{
  "head_dim": 64,
  "norm_place": "peri",
  "norm_eps": 1e-05,
  "rope_theta": 10000.0,
  "extras": ["capped logits"],
  "init_std_o": 0.0102,
  "beta2": 0.95,
  "warmup_steps": 200,
  "decay_fraction": 0.881,
  "decay_shape": "linear",
  "batch_tokens": 65536,
  "doc_mask": true,
  "max_steps": 2233,
  "dataset": "wikipedia_en"
}
Each number is 500 + 40 x the weight over its row's rms, rounded and kept within 0 to 999. Layers, rows and columns count from 0. Numbers have three digits each. The size before them is the row's rms in percent of the matrix's.

# layer 3 MLP down (transposed), 512x128, rms 0.184, rows 446-500, columns 0-127
096:485406504567510474503458488555430538547440548466525475572526477484560544471488471563418499523561455574541509515494549511504565464556444508453458454505444595457537554440456508504454576450496593527467586500503482585474491520520494536493537527479516561533513475455477469531507493522490554465473482499458533485487496492464538474469502462460523500496574515502474495563453539513524519494463
110:457483487504473552499527490486538474476561456579524527469461445541476487468490534564500506483460494431498458475468444452538543406481501465487449458501472536473511479500481499543559479509523457544481517503493532550550455490627495503558531513563549483401555500409453461514505445566484498448579520451563490479537508459569537526504550500454552481424472518473468512503480499543460488562471
099:450414417517515484497525505453494470472510546431518473469490520475504568546533444524599489562551484472523540471474527534478544500528493469455447468495397480516545454552490541473521470374493454487466547462457484499530479491629561497417489538530478512523492521507550530470475457449525519524506513471494435475480488473519476478463495468505488556508560492524590445578489472500511507517502
091:509453466516481470499536520537440512500496453480511535456518512550496462586533522459465484450468506526563489539507473488446480506442481465457572443505425471483471406495507580461551591439451439500419431522492535510536471474487470449551462468508479520548526475455500499540542526437526494498431548486435525450449513459509536506464485573586495498486501530427534519520413530468530523503544
099:556553492487459532532533457514528440450461424492570512514489522497457442494469486523462556518451551527522476506563502469517551500518500443441507440564636476512486503514498392503537505539418529538465397488440502480520536519511479472499528446531511573505512487472522466470451523617570544502525465512522464466534474516528495506466516563533507510456470533457460555481509451496460496526519
107:518505445472488447543528446471519500583446531489516534558444530473422581556544544516511536558515479494489488512523516550536454430432540471506427480448452492468471523561537433508560486434407499488526501558480541506528496529485531494533609512468582494500520452443555476458534546507525481487531514513505512486503492486550489540494480622495591466555480500487513461500509448513488506490529
109:460559553564462529421523534449486500426522526457629486477434529450427558422478438530507501548511500525499575471553530511538486477555443498555451450533499498485454500501556491515516465451429513491489483471492488479523519448440460550451487433524519489557550532513519501485467481480521373491521488515476489466528512478556504555472518494473488462486500532425494555438549520515515476479532
108:464565520568437496546527617495458502479506514454502512502535451449518560555450540518459480451541514457436447507512562479498452504450505484494519514546524469497408519488543503517541511445528553468406444502494428572533447509444441494569484500455478504550416503485465494460572491553508479461478565470444508503485517489524546469505554444537441514463515432498427531502504489504521485492518
099:453519514532506447536526516471402493513488508488529515528528480483550491496585470468471590500530501564461500425496464483503492530493407529487485489478520495526518581530595522567520428497531412483541538558567549542509486496568440516566519521473548502472558480493529494409473430530508520555422447509534567545456544512497513500460483471504491514495475481409540519482447487507484445503515
086:528495489445422498457504472443521507501450498516518463462575435479471565524467511446538527448539521522513525474486491548590464442537483565544515492532469442508516530519400500541470499529465504474476542475533536555473529469547414601474542504460553483506526506454495485475497491507486575474503514458536569465477564489573464472435474502489587516445510472546530469589533441493467480545470
103:440465458493452482463509483585470521437567476493505509510443541508542502486540525426485491497498582533503533523530475502465513469413545510568533470492507466527474491519488531490514545538548477480566540574430500482406546512516494507424536526517537543484513518478490426454468566532476442473554501510521475472480552382550503417517538503546517534580536496486545516514554463496436461445522
085:448464466520521435430445525568423551488561543477555499463504448479463498465496558363473529492510453474448507491506564498548530515534422477539529527546545500529496562502512489491513454501569529460490569481506498517531483499502520559494523503466537500509519440483522470478497419444528513520497510538479472542587489554548405535505477469481454507480523450450582492533535483492512571444558
090:506527558511493506530533461514451551473537529522511456464519501487530494474412437566468541511469555527483490469589595489495546465513535543466462500456485487443512485564431465516537485504527551411478525531488488522447538525520471518522513560461469421462509498462449502436469446628466490529486494503550478508586498406447467477535506408484518571490487455536501466490469472510511460495482
109:449534459538449559530523573472503517540554466498559510431509551492535529460519500482533507491446474530498488508525472471478530469572477516533423445436466611512528507470464515544534493531459459512458497550442502563526515492546464520530600545552488583536554541516531453408470449520516548542448536509471526495473540435494473470510494556515450469506499459437478511555429480549485465534546
106:446461538442575499536568490480403495448522471411462506529532543498457521455556482462427496547476408538535471502534467510481493525375501523504597461458528493520464510509501491538418548485497535527514520525501518518511503432489454518450524557454450459530521480503513516494491552506539514453380490483469466538439534504512462517468521425531468481512506447509478487455533475513524548540549
101:484478479425469456457539588483470555588546512534495469500534582497519546545462534455546483487494502409477480523509580532531537494501551522507447488513383493505451415476499533511494468417534486497455509457504460506518539511484490421497519456540495461483516557555522587500511536486509516521523503508578403501508453523475529514513488436480507547530479535453522519464498544603470525537469
098:487433455509487472496497520493535592487462517514473475498469398513538507501456540507496482497538587478459491466456475507496565501548469516527495507535498530449448520506490488443534497486545518530511535437508533560545500538506548501536480473517448453591477448407465507498554498530516485488495490508545466407409561436407526457436506543529422540578512451466538560462540531475501553533476
115:558526426542493505489525524532492551504460409501471470458516559488531424422468413509549485491442544563477483545474462550520496472500548462495452553568535502474497548495497495531554573558567564508573475481480507508550524548542485555490509495490524481574485510481380513467537509479484531506507513476551510433588553521533476565522505520455562474483490505523520503516567451509463562516486
100:518441509491515508446458524536545567456512531524514461478402533525461456582528468489530484509524489403524577429543504552552519593490469497515531479505504418458518559506470504474513506449458437452501511488435498531507473491515547467537419474488467467479429454520579504573460531467527489533479537491558544507573421525506571471481505543466483536472555540467515441507510457497496453476482
100:493555398548496545516520553476525454489456529477551516534494535505510470440538511412465473410425429492532492529528436475477500471488560475465510492506514543506459570497466460522468441471438534508562494558515486511483474529549610498522555533494511487558514441548442506459533472524466499511544422436483458544497483497535518563520486558510433456591539548495535483522512473481503537459459
095:534541483525527484486521463488472486460458486476539538509515425483485505560467524456505557503521591588461470511563461477515481536447458539464514518468433542443457464476530542545515532541457544484494548431500557497438496523507479498456553493459530561510500528538527528504520478577539512483458468514525514494497491509513515537629531510467581404525506526567545449459410517449496494421443
090:537471493453421454506522494533497477459518491488502541492515508517536465555480535500510444548546507549582565540421496459568511541532515463432496530597469496543501522463521475491556443482516532541402533526411497550489473432498491476512496482499461461469515504524506525468528468530440411508525468571489549503593479480489465528559491492539551516618546526481489446519475498457498472430535
120:509505548506510476549541532492495536448497515511499485504465535493516514515557501525501529484589496516511461508478486476570531538572582561435554554498509599544578479480484506546560527530499457515461475543456470521525506501607500556502533529513458560505469477454486524520485509512441479523551483512455491441570539437454566482541570528535488528490461572580490438569482477455456585518542
099:494502450499524537485504484561533471489438575486511538430455500542505501514591486510562514510529496527449542463554512494498481487506589426456512532550536526458504505390424482487495545577553511503481458503464505476541570504540445476523451543520485505541513562483517504498416539520410518510507458512529469509567529515480419508509505540470509483592469584520559501507563536447510520481433
100:517479486494403477444535453461461535442451483571550571480510561455483437541486513510500429482516578542538580443500496495513475498538508501549511490519479501478489528558530483438479467605485517487459511510591397493484457551556454538530524441519461524465531469477558482466456477532474551470552512501547526480536510547501451532513450509507564422454559469513552463475541515518467484532512
095:576503481452583478521526451508480522470499507464535441519562528422523538487466483591556498491482484467505440532527425522453539531584496488540561601475480433576490520466460492504476521546487499533454456461482495515538496526485462481535574467507476466463523492476508473446418460526567486536538468558517488484589506431445459455548495504525501544529553511443440508496570450509502459487502
103:545549502579509439515502524507490532456535540415449519552531485509496456508488551477473512505457567525483531550468509534449489432464525577575523523501474469527454495433526501553407546482476498511527533424550462530577439492485461457539481525506554483434495505563542588504506498529452509533473518495462416465362535559490463514474450454471470498485520495515500476491524539501538515487459
101:481523472469491419465510467488505485472526496454481483530465496571445530478486466526575496560469527543537520542486478534459491420490511536611455465489414466433477410507462437491520477452491479452496578444505502546523518587507492438562555516500524491568536476513470493486468531470511500462503405493475428525475554441488534484510520486496518524491506498407533440510514551477548490420551
095:506589541500510528495499495528501505549451455500557448503565482518526470470527532523454496514504475503517523510495555471469505473422524541489398443549453511442520478464514485402477521441523521526530458436530402569504520544504487456448552504510611443460533504456498467478488540481485397512562475452478470537487515469474507534542442507473525465531455485539433555440461433459506521534496
103:466531462554476423491473452524499555543492594421544488490487497505594467518554553454441430419494513515491470523562552399548424563566475463451484532493549518500527487430445500508506507423480495515538443537545465497485505480503500476500512518514430523562499516493485417529451454499520475494499514530479480528540503453496541432467561509498483533494493562553548493482495528495482572548456
097:514497491532548446520440488434529482567425558513466485502534474443453453520448450430522560488482486519432481535549498447493470482500588482497542484484445504511509581425478488465472529532461547512559508523503579527579515485440503530550490504534486498541503510555540502431545506555465541492533490374544464502413545477489499497526544555508580500474443476517498504435464519513510536520530
098:470497516449519514512577523433555491552499468522534579546518479506459496510530503559539485510522498484528497486478535487507517486510475547521465455575428480507453530504461560453513495542510499520524463531571488519486530511514501516513597571464514485587473512455488466464546497628455556500492468481504489469502507567429493489557463501478533425457533525570446483503430484557456404471404
094:483480491460557477474514521473477514404434449556515574538507462452544525439499474483542499507520517468560535501527400454399544503580517443482496421469481475501505476493548442479533512547535458481479485442470500457510524473528477460511546469502473567460529435500586471488489485492491477536559506488561516499426511525584440463434546454569475498502524515555488512430528502528492477430479
111:436542491510431497425520554557430503467532524493489470531456560464470470408510513539514504553504500490460404502452465457482529517461488517516473488468462477496544459600550453464491437443394460535520455499526500567487418497427522471519523547489523521467493585511478456460516564519513527526411540525463460496502459506506419525512552551516494473469467559509491469511543532491510550519511
103:496539487473526502490483462478458542508518532475531548478441541437441493511543567454452513474481542525446437516499580443426489560546473431484574481463505572469476507485565485451414454524438488503477494481493553486473494518455485523472440514552531496454555512536432527528542485377524467539479550511583504497493473506439503520457532574484495516454533478473575475460429500514539513464491
088:548494471486503518505460498430501381519571483501483480560600615477504398538523454491509531481464431437486473442431530448490460502501532511480496513554533504538511506475502557522522539551517496613484558530533522435504553499541511493517478508501465531467531515502486523476495524433476514459480560494535529489514423460523480575517515500486490477514523456545553557474537534507475507540597
099:515523531538493510482443520534491521485486525542477478473504483494497457508459471557545519511501434398540413507528459488496485371495465511464555535518424510415555439456531524462461471550445565514498495485457513487562520542528480506493447501481445485455530475528528476487551513540515520522583487420425549477505540498502437520570486590514485445472525542427482482456431480489534448484490
102:504529443563526459494514554484624516508559559592538513489491485427528443455540491506488483516461500417514458465563537507492456512556519468490472471478517473497549555546574492569498491452543506528530498512507434535533425549536470485461481503474455434557489513523453486439512534455533523538502501526548502546507497522580485531570556494492428475535446420503464543553532564480492531495496
120:511533518498507624494526513576478455463503471501548509565462468480558481449450464489429497507484481454496531506504560523532527403561494474453566562539489568530546500501449448482496502536530532525482519480534495520525505549395542470386530528518505505510489519482532502589517476541541462531423472464431506457485503500460465522433508521538487490567429512491478522484505479453511479449578
099:533496485553479510477457547550467471448524467471580492481527493461494507525492479554383475438548536528489475534550516473508490473471502459475443507510512415520560548436450453482482562507535515505532437527505507477423505454441453466561465503504503482550505477534469496455469533511483474520540449505507527587453469567461538526418526514492418459500444466556476480408452425451467545540505
099:466572556490494518487466608525502518409491489465579478548481460557517487600538499437440497401461440500516492436518481486474491508469538443491442566550457482492537498524439462468527466463525454465470508510459423487528483516514480503494509502548474562467489449505434513488497499521483474555540467580485550478558493593484499524530486543530457503448518432536541480499503565498549452518473
089:567525530548465588517480516552543534419513498529508411488482505550518486475422509499495454473510555548485493565577536482540466490597505396487491524421484498518551497477440479500481456518480421477474521567489504451491498538475532485553474535544427556560402579456486454474530561472525492498480491428531522546544510502486530481478493484516543567526499489514516496490462492494473476545558
100:458517487487502568530493523547554519440475527488516474471531447470539468518481520454510459521513447503555434515542485482477509436493603536537537557498544465484389464532520439522542504501450487454511554498479493561459520524523540514494514451425504478568494435514551488474475472478515532378557507593565552551541529512449427531520459542476537502507473463471539469527482457457510572529489
101:415484473518441496469458565556440518528504457466520514571545548544444572465490550528470511512461440485530529506578558452498504480504552553515517442534472553471511482545470583558474503459456457566520468485424494503461454500516449500474482497499568451516500510569420485531541503490430488457547498466521486461444475480478525473517541511556463501468462480475472478480544495416553438442429
093:476518524522520497482412463399409488433566537521481508440499493448532549463466501470478453515428504470533533457513537513543451503521549484478495473490483498456481548502444475512531583527503522466511506474493530543472501476433481448536555481433550483486591517509464439456510514543582514446506448463489451474541473500513476517514506590511637446531509444515523467471463491442478514545496
116:498451543451501435546489435540490505543508521448462524554534418522601467512532577539504532546553468530523454459567470495451512504456517511426515468554510559571450490490532475468497532516580502453485471514483506542489459563505496463473495535473475497470540549457482465563541488491482466470504452467503504526574496498495510553418502437524482553483520489491537467447463539492492426636479
088:490552487485469543577466534504491500436548477429565505438482567417488458568466577495518493512511454501535512519512483511474477501441475490501517532471514514529405502445530469565463492557503495525509494541503574527488468508487471515532495444459573556538585479453559497518510477393472485513463497431548553482509545537575492444510447471531458585511462512506553490571554445504488500521518
102:573490521476532569511530538549462415475550468588426566552464461432527518416523488514462431512510503454489554508483504461505569478454444474495572494498522484499552505523480420563507518500469541578470522551513506541461513468508490524468469478478473531458494421518500526467460541484543583459495514485481472552468433569490450542528525561485475472540458483485554548512550472489433529451515
092:515419557505504535531457544570459499516476482502516441463432472497538452473508464524514482505475515431519514519475487437490553593534525568489540490520512474525503576589405535561476507523482547515475487471506574494488531510452469555557544431444532483515461422525551526469510500544532546510463442491552431484474488495546494528482465536472499455581465566539499566492468561509511462499427
100:517481559487528456465572530429479476630514506515529465498513545563505546470528463517595441499543441512457497442500458524487544490418472460504502473470507501453556497499495548481465467461480513484472502414472497512505461573485540527567427490536477535459531578493525482513478512573470496525498514478553453502511545520559441509581548491498560508521532524459488557457540483469559468549419
099:503482466532418567444465512530468567462499538537445387548517524545500535467501458498470491528495585433478553448508496563545598476543530530467520525565449479483522455482492456496497464515508525458454470461532477472495501449608481557532519452453438483528522459506522484494439489498507547540540487516508492481458476490521458508515474505564512484553579590552480469422469496474513508562463
109:486481501476526538547541568442490537515543497521489507521448491538420515458488516496460430570414491512474545477538544525403548518503505491514501423468392413499488537473592480530470561521459508490552421552518534509522436477573518548489509590474487551523502516492524472487489555502549526518495449504535541473459490556464508506511495494533544464445546500524495569565528427543465517494509
096:490433519503487454479450460448559435516476508507587561502498473432456457422570561481447445492497541463477437483483527455467492446510473587529533488516514544528514533535510501563519491441540468524519497539443424450534487484472415524513467514514530551531543419500457512473440503578487499496462517538548550545469543458510500427499497504503457444495533439439493528535521555548480432494472
101:499564518507439524539449432440484490526475547537430404515522455514535490506453553550476420489527462587507455450476491465443471506508498509534517529482466533526503488515516461438456425500475553455554526501518428498397537537475508540467502468509570469504526515557429507410451474498476497478513477457557492543495519556459489491481490419480485482461434482512451509516561527447487415506464
104:477458481535454568541522505442486479444512515480487481519521471520586548533507444431543521560541453532516542534498505534469524502537478520513519517461473500477472554485505512420489493492497509419579469404483486568512529516526472450433578511434545447538488454548484474430525395549560508526467500464495491506514488480574500504527502522447462481500568378473469469526454512455534543479472
# layer 3 MLP up, 512x128, rms 0.19, rows 447-500, columns 0-127
103:476476539495441428482532469517542556509448440464484426433447538507502573531448479513463553472462467511520536521472461534545518491468535525480458531510475498407542510562530463539573518432518537495499555380526516495498538493521519505496484465541532482498524443558520485548461486457489472419474464464516542505486539539509525535469464409468522462455468521484422494454480587573543466557515
103:503523468482519525479514497476513481464523497458449551585489530495444504474504523532494566487511595545519476582502557522465432478551447540495432550441417491497545536463523490464559563522576476483532413476526445510537465427456468434510482469462378513496469488471502489460583500577527472527482520481444550461471534464529441427508508515456525502503480503467499533526506463493451481457521
100:495467466424441469482483461545509465495526534431476526587435468535506508416464498545550498504447506516507507507567472464510496478550446527518468507485511549518520613449505471573470430565488548555544564460562455472527506409461472542437527525450465455466441508495523469535491484535521447514515523491559471471507493481505533442543459474524483456502502543506481524533631517545485491517481
099:419512419534530498546522525436563489546473487497518480506512523488465533445571538511543452453571523481421529402474543514479504423493498490514474509538383473494504449487541600526464493503565507428489528524533498522473466493477549490441546532535544496522480428528498555508556528468482449473443560518505557500507466575450502533463502531433544427461466504445498501495500524531473537490509
100:533447509486522530519526564553529506520529393527489537492510440568578500521462490569512511507469541480478477501470500558505502561566495531449545459511501431480513458432477551490456446463535530533458467469509566488527511491506526538420450498563462550488507543623486481572446504478573519549466553502511536526572494484494582505507489474508442544400544511505543480476497515534508528482469
110:431524493455527433484559505539441527491585442483494500532518569580452474550523517512498571509476464466461450565471444538459513552486455480475564495456495426542532464484468499450432541521597463560455456515561519532458416495611553466551500490511507510509486514467532500478524552481506497512465436494515503576425473533530515499500502545522484555472479529539504484520498475495469553458456
100:467444533415553497467486446489514483528500469503488518479508488524480449458566435491485527538513503479512523545471424565520559472575507536453489482543484568531552501544568557492423484485496471519507584488520512438491502448592556499488536507534511479451570532480520506552532560443480496578477431549536577521562560513494476504416452498496537492516525492514520467517435482488424514556448
094:514473426515523427413487478559522473556485608571514479471466521490496464507475505528530468495442468519432460494506500448524518465496585530493474525498515503538459409510454436531481403544419524529463502408492449491455516465457573471432555507546527456520539442496532508583539538455561538527537532454505522459461431516493465515519505523518512464521451486495493494530535520496460529466503
081:489553449547492534489493486521555525542580601388509536530440556449545465521511524538485503531498513503524518534472537517452506486543447471502495516423496498476470495485536446421542548473523483458480534505548484476519411468492520440496497537549549455528527506493550484490515491606487526462459479529530480551508487436395490450503482471511422486515512465497514576391514527474499514468562
103:503516512450565471464445502487481443552491531589494496475478499616415489434520519478524547527462467492507493505484416540461470518604447469428461542508536528528528509497537478486489446465428539478433517502500488456595510518462491519489485524479486474508459420521462489510526481481539523461486605490501553470469461524521497429462500430550412499473479473478475485498450453435547529488502
087:565566535479507543495571464455553464477447446503471475605449480519505534502510428583495498474523579525522510467502410508500488450541526481495509442454459541531527486455516495485490508520477500596516502575475471454472506494484471484520479482465509481472431547504468526567500563567476474450437507437518539494470532468490623512526508522481502514530523554523475534485500491512493475592394
090:531504492495494473529507544444536452493502494519515531461522453497481530509514484519461495497530471482545472505473379486500428484510517498486482526481455456635489505483552542468502517595515471574474574475471497537438519531532494545491446419464499469566471475575506590494460594437534477527463444460481497534486499538542516483501442570461501459601541536511529533546476454533486544509486
094:569371511454518449441452475498574451542458475509487544506522487435533509456467544483515509512515485488483531551534484576525497520496503551523505486475530431486477447573473518558439508468512468514491519527512527499504536516492514477443442469548489520514495486537517582614477486594530592480411505513463462436575487460563518463522536503540539538493534491472476533487488436546542489524528
102:458541455469450497487469552487512495513500542585463439452513451484501504499478512442495474464521502595513466488473515476546561496482550457523443505502485451554500579618485465474467576473491411544475463468478493433495506571513503504462495513535534528447467431421534454592548524515418543568458514486457566514475446493456452494476532523485468476476503494511492546425528517509461464518510
105:472507566577465533467514484526571498514496516511487531559449472515479503466491502527514517518539504562564507411423490478470413524577437497510540519480549474426483596499447479491514526560492504480458537538481505446547498505480524519489510559472507554484478458460455404563499441487553418479489498502397508528468500489491477438550450460558525517454573545555496510550504515444472497488530
101:473546506516490594467461554502534401505500548537508558454480582532461554517484557497535568504486437519510496543547518439493464493495520577530567463437504550523528546476453560562485520459535485491459470504523520525462485473582512436443453506526480514442480518592448495572493463412536537525475548465465479489518443520493423549523518541497555508490551517553529497530466474495471534480524
106:573504536518506527465526479463468503505514467496437496454501476558477520525476449503483481459495396626511520422557495543551578467488546490467369451571505440499474510466472486465455514524523477507533455535551522557497513504454475536508520462467501530477521456524494538520484480487513462457445480422509474602423561499456478450493541456433486513481459531491445513508513478568502511534530
098:472434496500475464577492521501487389547479527516497521409527565496519544507540489510535486500435462510429426567472498509521499530408514457513518458441468454549482472547512525533496471505462476543574481497508440577464484569505454552456539483459448500500514502528506540534448479393479509513509545486576502506559467515484491514512449510480557485507468443537459531402438495473530549524530
094:558444580468515480516494590472465469499502489476560505481530427579477576490459470489478480488530591583474468542453523530502540550515507509494490533516504470535475500455501475518534558460567573462462467499470489489520477416495423529446439500519526504496546511555471489542494509450573408529472515478566529545505545558470472486513501428544537551488573548544455490434465474504479542494507
088:429469420502485524488495471482508471511550567483458496499477545549546504432479513550473471486453454428494546459429549507413475468524511538548541450492575502565461556524478409520479530499492542482528464620437480511546501481408503485536524506514477508451530508506491479501481556464487531531519551544455484558482523457457470460441472475471438580449543480482472478486533502557557477552493
097:440581502478538498509520472508511544538507526510462456483424507534428528454489449508509566499486484479518443485594506564431534488477493536484477457456493483553519446508546514563482520503448545523520499550552485449573495548467517520498517479509477533516440413416485515562454493516470592499518529593484551461485563471524580473464496516485452429458503472423525526522508486509531531588464
107:494504472498461487423521473461534530474542506517507462541530516495574497482540573458546394485481471550451504452439512461502582505551470463425508455543520458482497413472501472489545514486523546434553526531485473482545543543495571466531472466554493529538505552492468450458523465483467480501431476436501471509415467561447520518592519429522503509493557538437497471433494434501453514536494
099:495465553523505519464501518478513468476524476545533450520528495500556472488387441489451532544456499516455457518408461487517494462469483457564518495461441520459538524551493538535502461406447457550484564461574442504502468477476569541455499491455537523445472445516440431538553494489580500437459581487461527487465534470517553522446483515499452516440503439461455496515455450535473472494550
098:473515564516515463537511545579461474515504469447495478490516479483551539431494446501422515466598437497490476529500478531512451538499546496527487445526554542538462429441543527568466467495470506494571508517462510453543550489465537484433476466459457487530465558515474461543514540504504479475453540519459543510571495477506540506452514575531477516448424520599544532443477503555521540567412
095:484472544537433547474508598491587465552518497603513556504484490554510501515509485392445498449525545592447510445528536511538448498425459510448485445528487513451480506531467466528556527499543425511508501497514510508507458526520540482437416521415514525522465492544560524508551516513482527479486483471453531494485488605530494551473496507439469472476490536592496502472480534484440527492507
106:432437468473494590475525447503477423550517530612498456471557536536514534502527556533548538442513468519481510462485453499507508526499467492472512459538565516544473524524480559475521447493579519499502453563507515490392526542510541538470518494526521534603576503464406492537519536525444437444532455554489513544534458481464468490534541520483511572551499473488507520550450480515469485462512
101:498436557493484538509526516457474519552514519514494443499522435441592497515560488493506497511526479522460506427504552495507548459495478513474507515501554471544460536525491602508487510576518473511543390578479503443462468446459537554522486494485502505480491574501490470532496468508449534582522570521518590447541462529485440563512536520532554460555511414576509576499524466477445478478483
091:510411435473452455512528466549553536501578481485508528521516488453444485502453489493511533514496537479449439453425489553531458554491466494464523519472527501504513506479515457508535457539582492541554474525451597435569505461495448537477483579464456551516453530528541531438533508534485551547586478553432489496447494597503464483456544491452461487483509474500586500474515554499464488558508
110:506442537471467526517470574518527442514512448560491562535477468524444515507469512575541582522522499501461527521403456579464616493446456526544506475460466431539486481557477517474510485519501491541505476480474577534543509458514527503448464489565594498466484474518493574479514541469532541516430501456491507476492548599479545555470438512491477489474483455492460507493461500507520420474558
093:459485433422451572494503470562499526410568476496480518567470477558538452520592534551510444486511582552497494512458492491534480486506463468457465516525486533501568456538431479461497488504443465502464520546536477442373489480512533484516539522564523463434441522490485492555512467493479418455422553492458495440532513496553502475517437438473460477484510488518469470492537494461455517495499
105:492464527536483507435443477470519564465531580448532473541536552581479442487505523534475498524431468499450446472447496503452488535557533496463514445550427431578464498543511458529500522495440473546449508522475489521525428523446492469461490477516482598472426496520511512493461496492478509474492527474418528522513622476476555416521440457439456548505449500458477478518524515516498505553522
092:468528523508518469546460421454549504452530607496469553476610506521471532543496457511471527479522461480448492512511544558531440498473440498492581526422475463531489583579534490459550482500455443555503445545467505519469492447469489456517433533518549471471510481505538459531455444532469505502469484494509495521559497473446503451522426473520537534538435465523438538548507478430427500546496
108:544508506471519440558489442407508500527471450468421531508582441479476548538452508437464513468538511513478492516504516505535436509520459542477547527432484477517508544507520580518502462504487463533475511427500591450512615462474563546496540536463520462498482430504486516542462491557471490520530543452474528459504498402475525473481489518407469405537525433512475503501538475479522468467451
105:528459462561542525482478484503546488499518455483534449436540458492503462507585442476466481558514426525473539497531496560573493444460492611483499492525518464527546440530426492540564490449531541480456516511552500596541551518543519460550597466515495493552486482440525484531472486532561530487495469504433541521502495517576478560521501443518492459519465619477457542474492483491518523522502
095:483503527548483464490568466619539552485492516541538530487444386516534467466524552515482442489539545526476504589539423580527473522506489516508516459478434504500505505563490531460462411524521531489507425504490517544486476484462478519515484525490505435518464483512507422559522495549514500539532451575458495472534552516470541469456476528559529565455517548526447468541460456485520489523402
095:559522460491470488611436529486498564532477552497565545546541547446469538535508467540505518463445525566508489474489570533470564489449528444476571452514504462492507520475530565495574540544491460530488473416534561515486410479458511531487541501496567531481558521509484490516429460472552547438542523512507475433541464518477463492499457478484537546555480501585481486523518515458412476529497
091:506464483472473505464487444412486544480506513557507430478519510509472504494494492428511541498510548475498486486504537417593484503428539498498543524532508514484461482527504604484528600514527500482490507479521500407466516505525469443565513465576562614474450506486525464470536478484497428513478516419518511511473473456399557513525469478490591461469558510494527498501456571550454495509532
111:464453514530447445512409431524521453602541553518519583447531539447448550512527454459495510486590548561515502453510488523524445483476459425519520498500478506474508585493541446529501443478453502534544505515564551444489477453507464467460489440449561548510499469554489536550487478456551493546491568495509465436487500506496529511523566484469507555470510588498496464500572474462512474515472
111:474529519512468567479600473504523512520497543471478519514494494539529514463468548491630519531487506513543542507486506512498488504536486545521549480521509567494421454542517500534483476480449521495476602480465539466561516495488553490477508505547460484451468532465479514591556490488431522508530574517460524485539548435488468507542431523524546502476545547439492520642540533589560478528523
099:537473501475584447441570384547541546582550497533481523512502534488563438450573454547512509481512564516490495524494481479533481481494460523509556411537521512492446465501565471432494461502532536564492531465486514473480522472479495533497495455451455472520495496561480451527493503557562537440525441475486512538566516467526477498428522500538535550559429502445500495479567479514430520504425
098:440432551440511456493504450450475467546504490448467567514490476487522503489586449528523510478491501505475487526388476501427551534451521563566553499545515483466504548562568553481576577461498532509513482474483547534500449526467470509475515492471498455411574444523482529541511528543499519495513549563485498405459467496495509594511506602522477459484478534519500512492554489501527520486444
104:497524527479409541523511481542540480538480562485540498460484532544477565476469470532474520470387549528526546460480505523597501509480506480446516508508474509475467510473481512538503474490517527474485493540466509492575555462479542432468443532536519436479442520420426598543504481519467421589395438472517531459486480502560554469464520500457528505468543481547546490451504516541527458557479
104:600503505521561539480597514470561496538506526450481542446442486478550517504506479528527454486525588528491513456432532512505490492480477470465462502498446450457544420519542487478533468496503524534458427506524484515515487578464537460497505487446424507511518409439520472463484452561598480482472546523486499471560603528510527482501465460530472471541535493463516558450534509587482530507558
094:516473483436462550481604533541573432581438437507528485527428482531468463511474531551537575471470543492481483451486489503467517494508423523534452537464496516484490419445503437507471455529526520549525514528487475446470492495505511514452460476529442490495411526492525541484508466527496429489468626593491538488455521448516521479471523485488431523472463500558499472466487449555560479501538
110:494462545482488490508517504457532506519503458475477566510518489526488459535490495438554509585479503485472491548538592528474549516467467494559524525477482533489515467497488442528573540504493496501502462479541526512503487433522505477507429443479552480512505467525481545546505568454432459545472513429554481406568502509462529629498529490466442474608452554531514484505564506473549563591556
093:489448523463525478489510471473466531567426560550450494528520480527470516385505391515496495476511548484486486489461514499455519469557517537536503482526483473499556498632454541484518499538521497485477507486471483496467502471504526566501504549522436476459439514511426469558505492541482535538544469518432533531517512433480486488447502583462523482418552459520426539386472545506492440499464
105:482461550473511505409506480471491524465444501439510525516498530584556508470444479529526538491468493531490483500461493599501498512551463558516583508481425505550461493536489454506514490443538435438484451414510517540515481482579500522552502519468510468514513581450530416555456445509509431563522492494490511452459526425491588486501463487555553509468514519509469521451486493487583450557450
097:552564491468473493468543419514510486495487527528471552518564554524470493475515561424540515453514512581470446456534486563524473426566484511457483509511472473494511446444584463556544489557495492466516483480539479501552474484516515384445427513522487563473463455488503431523452431455494510476528547551450537522541541533475519499524545497476444515463544533439460440513515438469477515427527
090:554462356439514482529449445474545434446445492469511506480618487405407466475579453540510507501499530497535463522483480456526502498467515483524514501505521511529523530556490522512539505540455502503478512492583472501494529441467500492489488502511555416533509539445517469507486484434532473506461477500558508581591484544489530474531405506567524554513470465521469481477492517457540515523507
107:472485521484531432569512521493506419561453424506535543490487458474481507492482506556531529463521434491502467536497518462492420515466522461522462457434581494478515510470488611539525535428435512512470488501505536480550474547429533471466464557527526547433513570495548514506589531450497493481454504494537462499545513502480491467461562540433502552434410483435519514570547522546476507474514
104:444484510461421479515524441522476467546447473485513559503501562447571471526526545512515555477554535487523524450439458495469453445496454532515514495541472433488564480521497544470456503535511512452443563498531511537511543535445500560478552420458442387442529480501521520558562509518539514543453547481484488459450490431542523505478506557508418584478518478487484539443458536530560504469486
099:505498515455450578517572491578483445442545483498438424530512462518505515507428508542570549511476499500518528577488469543515515537475495439514494512438502496473505455494507538483528527550485494448539539502532517505538528541535535475464528517479445461533513588514536485587500499465513499525491550511441478418542431482439475581470497542479559513527434602589492536473478464452531567468526
098:502495439475510484498536481512502498482533464509554564494570596506358518517556511430525537467514493460451569536542448489575469482472506446507563433492587498472511572532506519536460528453464511524534415525492522543548462440524476512512486468519499564484443519501514487562521541521529506472518528539437478479547442420587483531480504482508532563536497531500549502486460456535493540528526
097:484455539475519521480482439578559505516456567477526530501495545521520401501477558572557557499501458494564567482407531559561414444521491444522513493510570504511560472491464498528509527490496459507472551497465563470425530445463532551459513544525491483481502543547509457488510495495507473463444538486491481438477505476433513484465500481466415543479568521515595469542506474519553543516559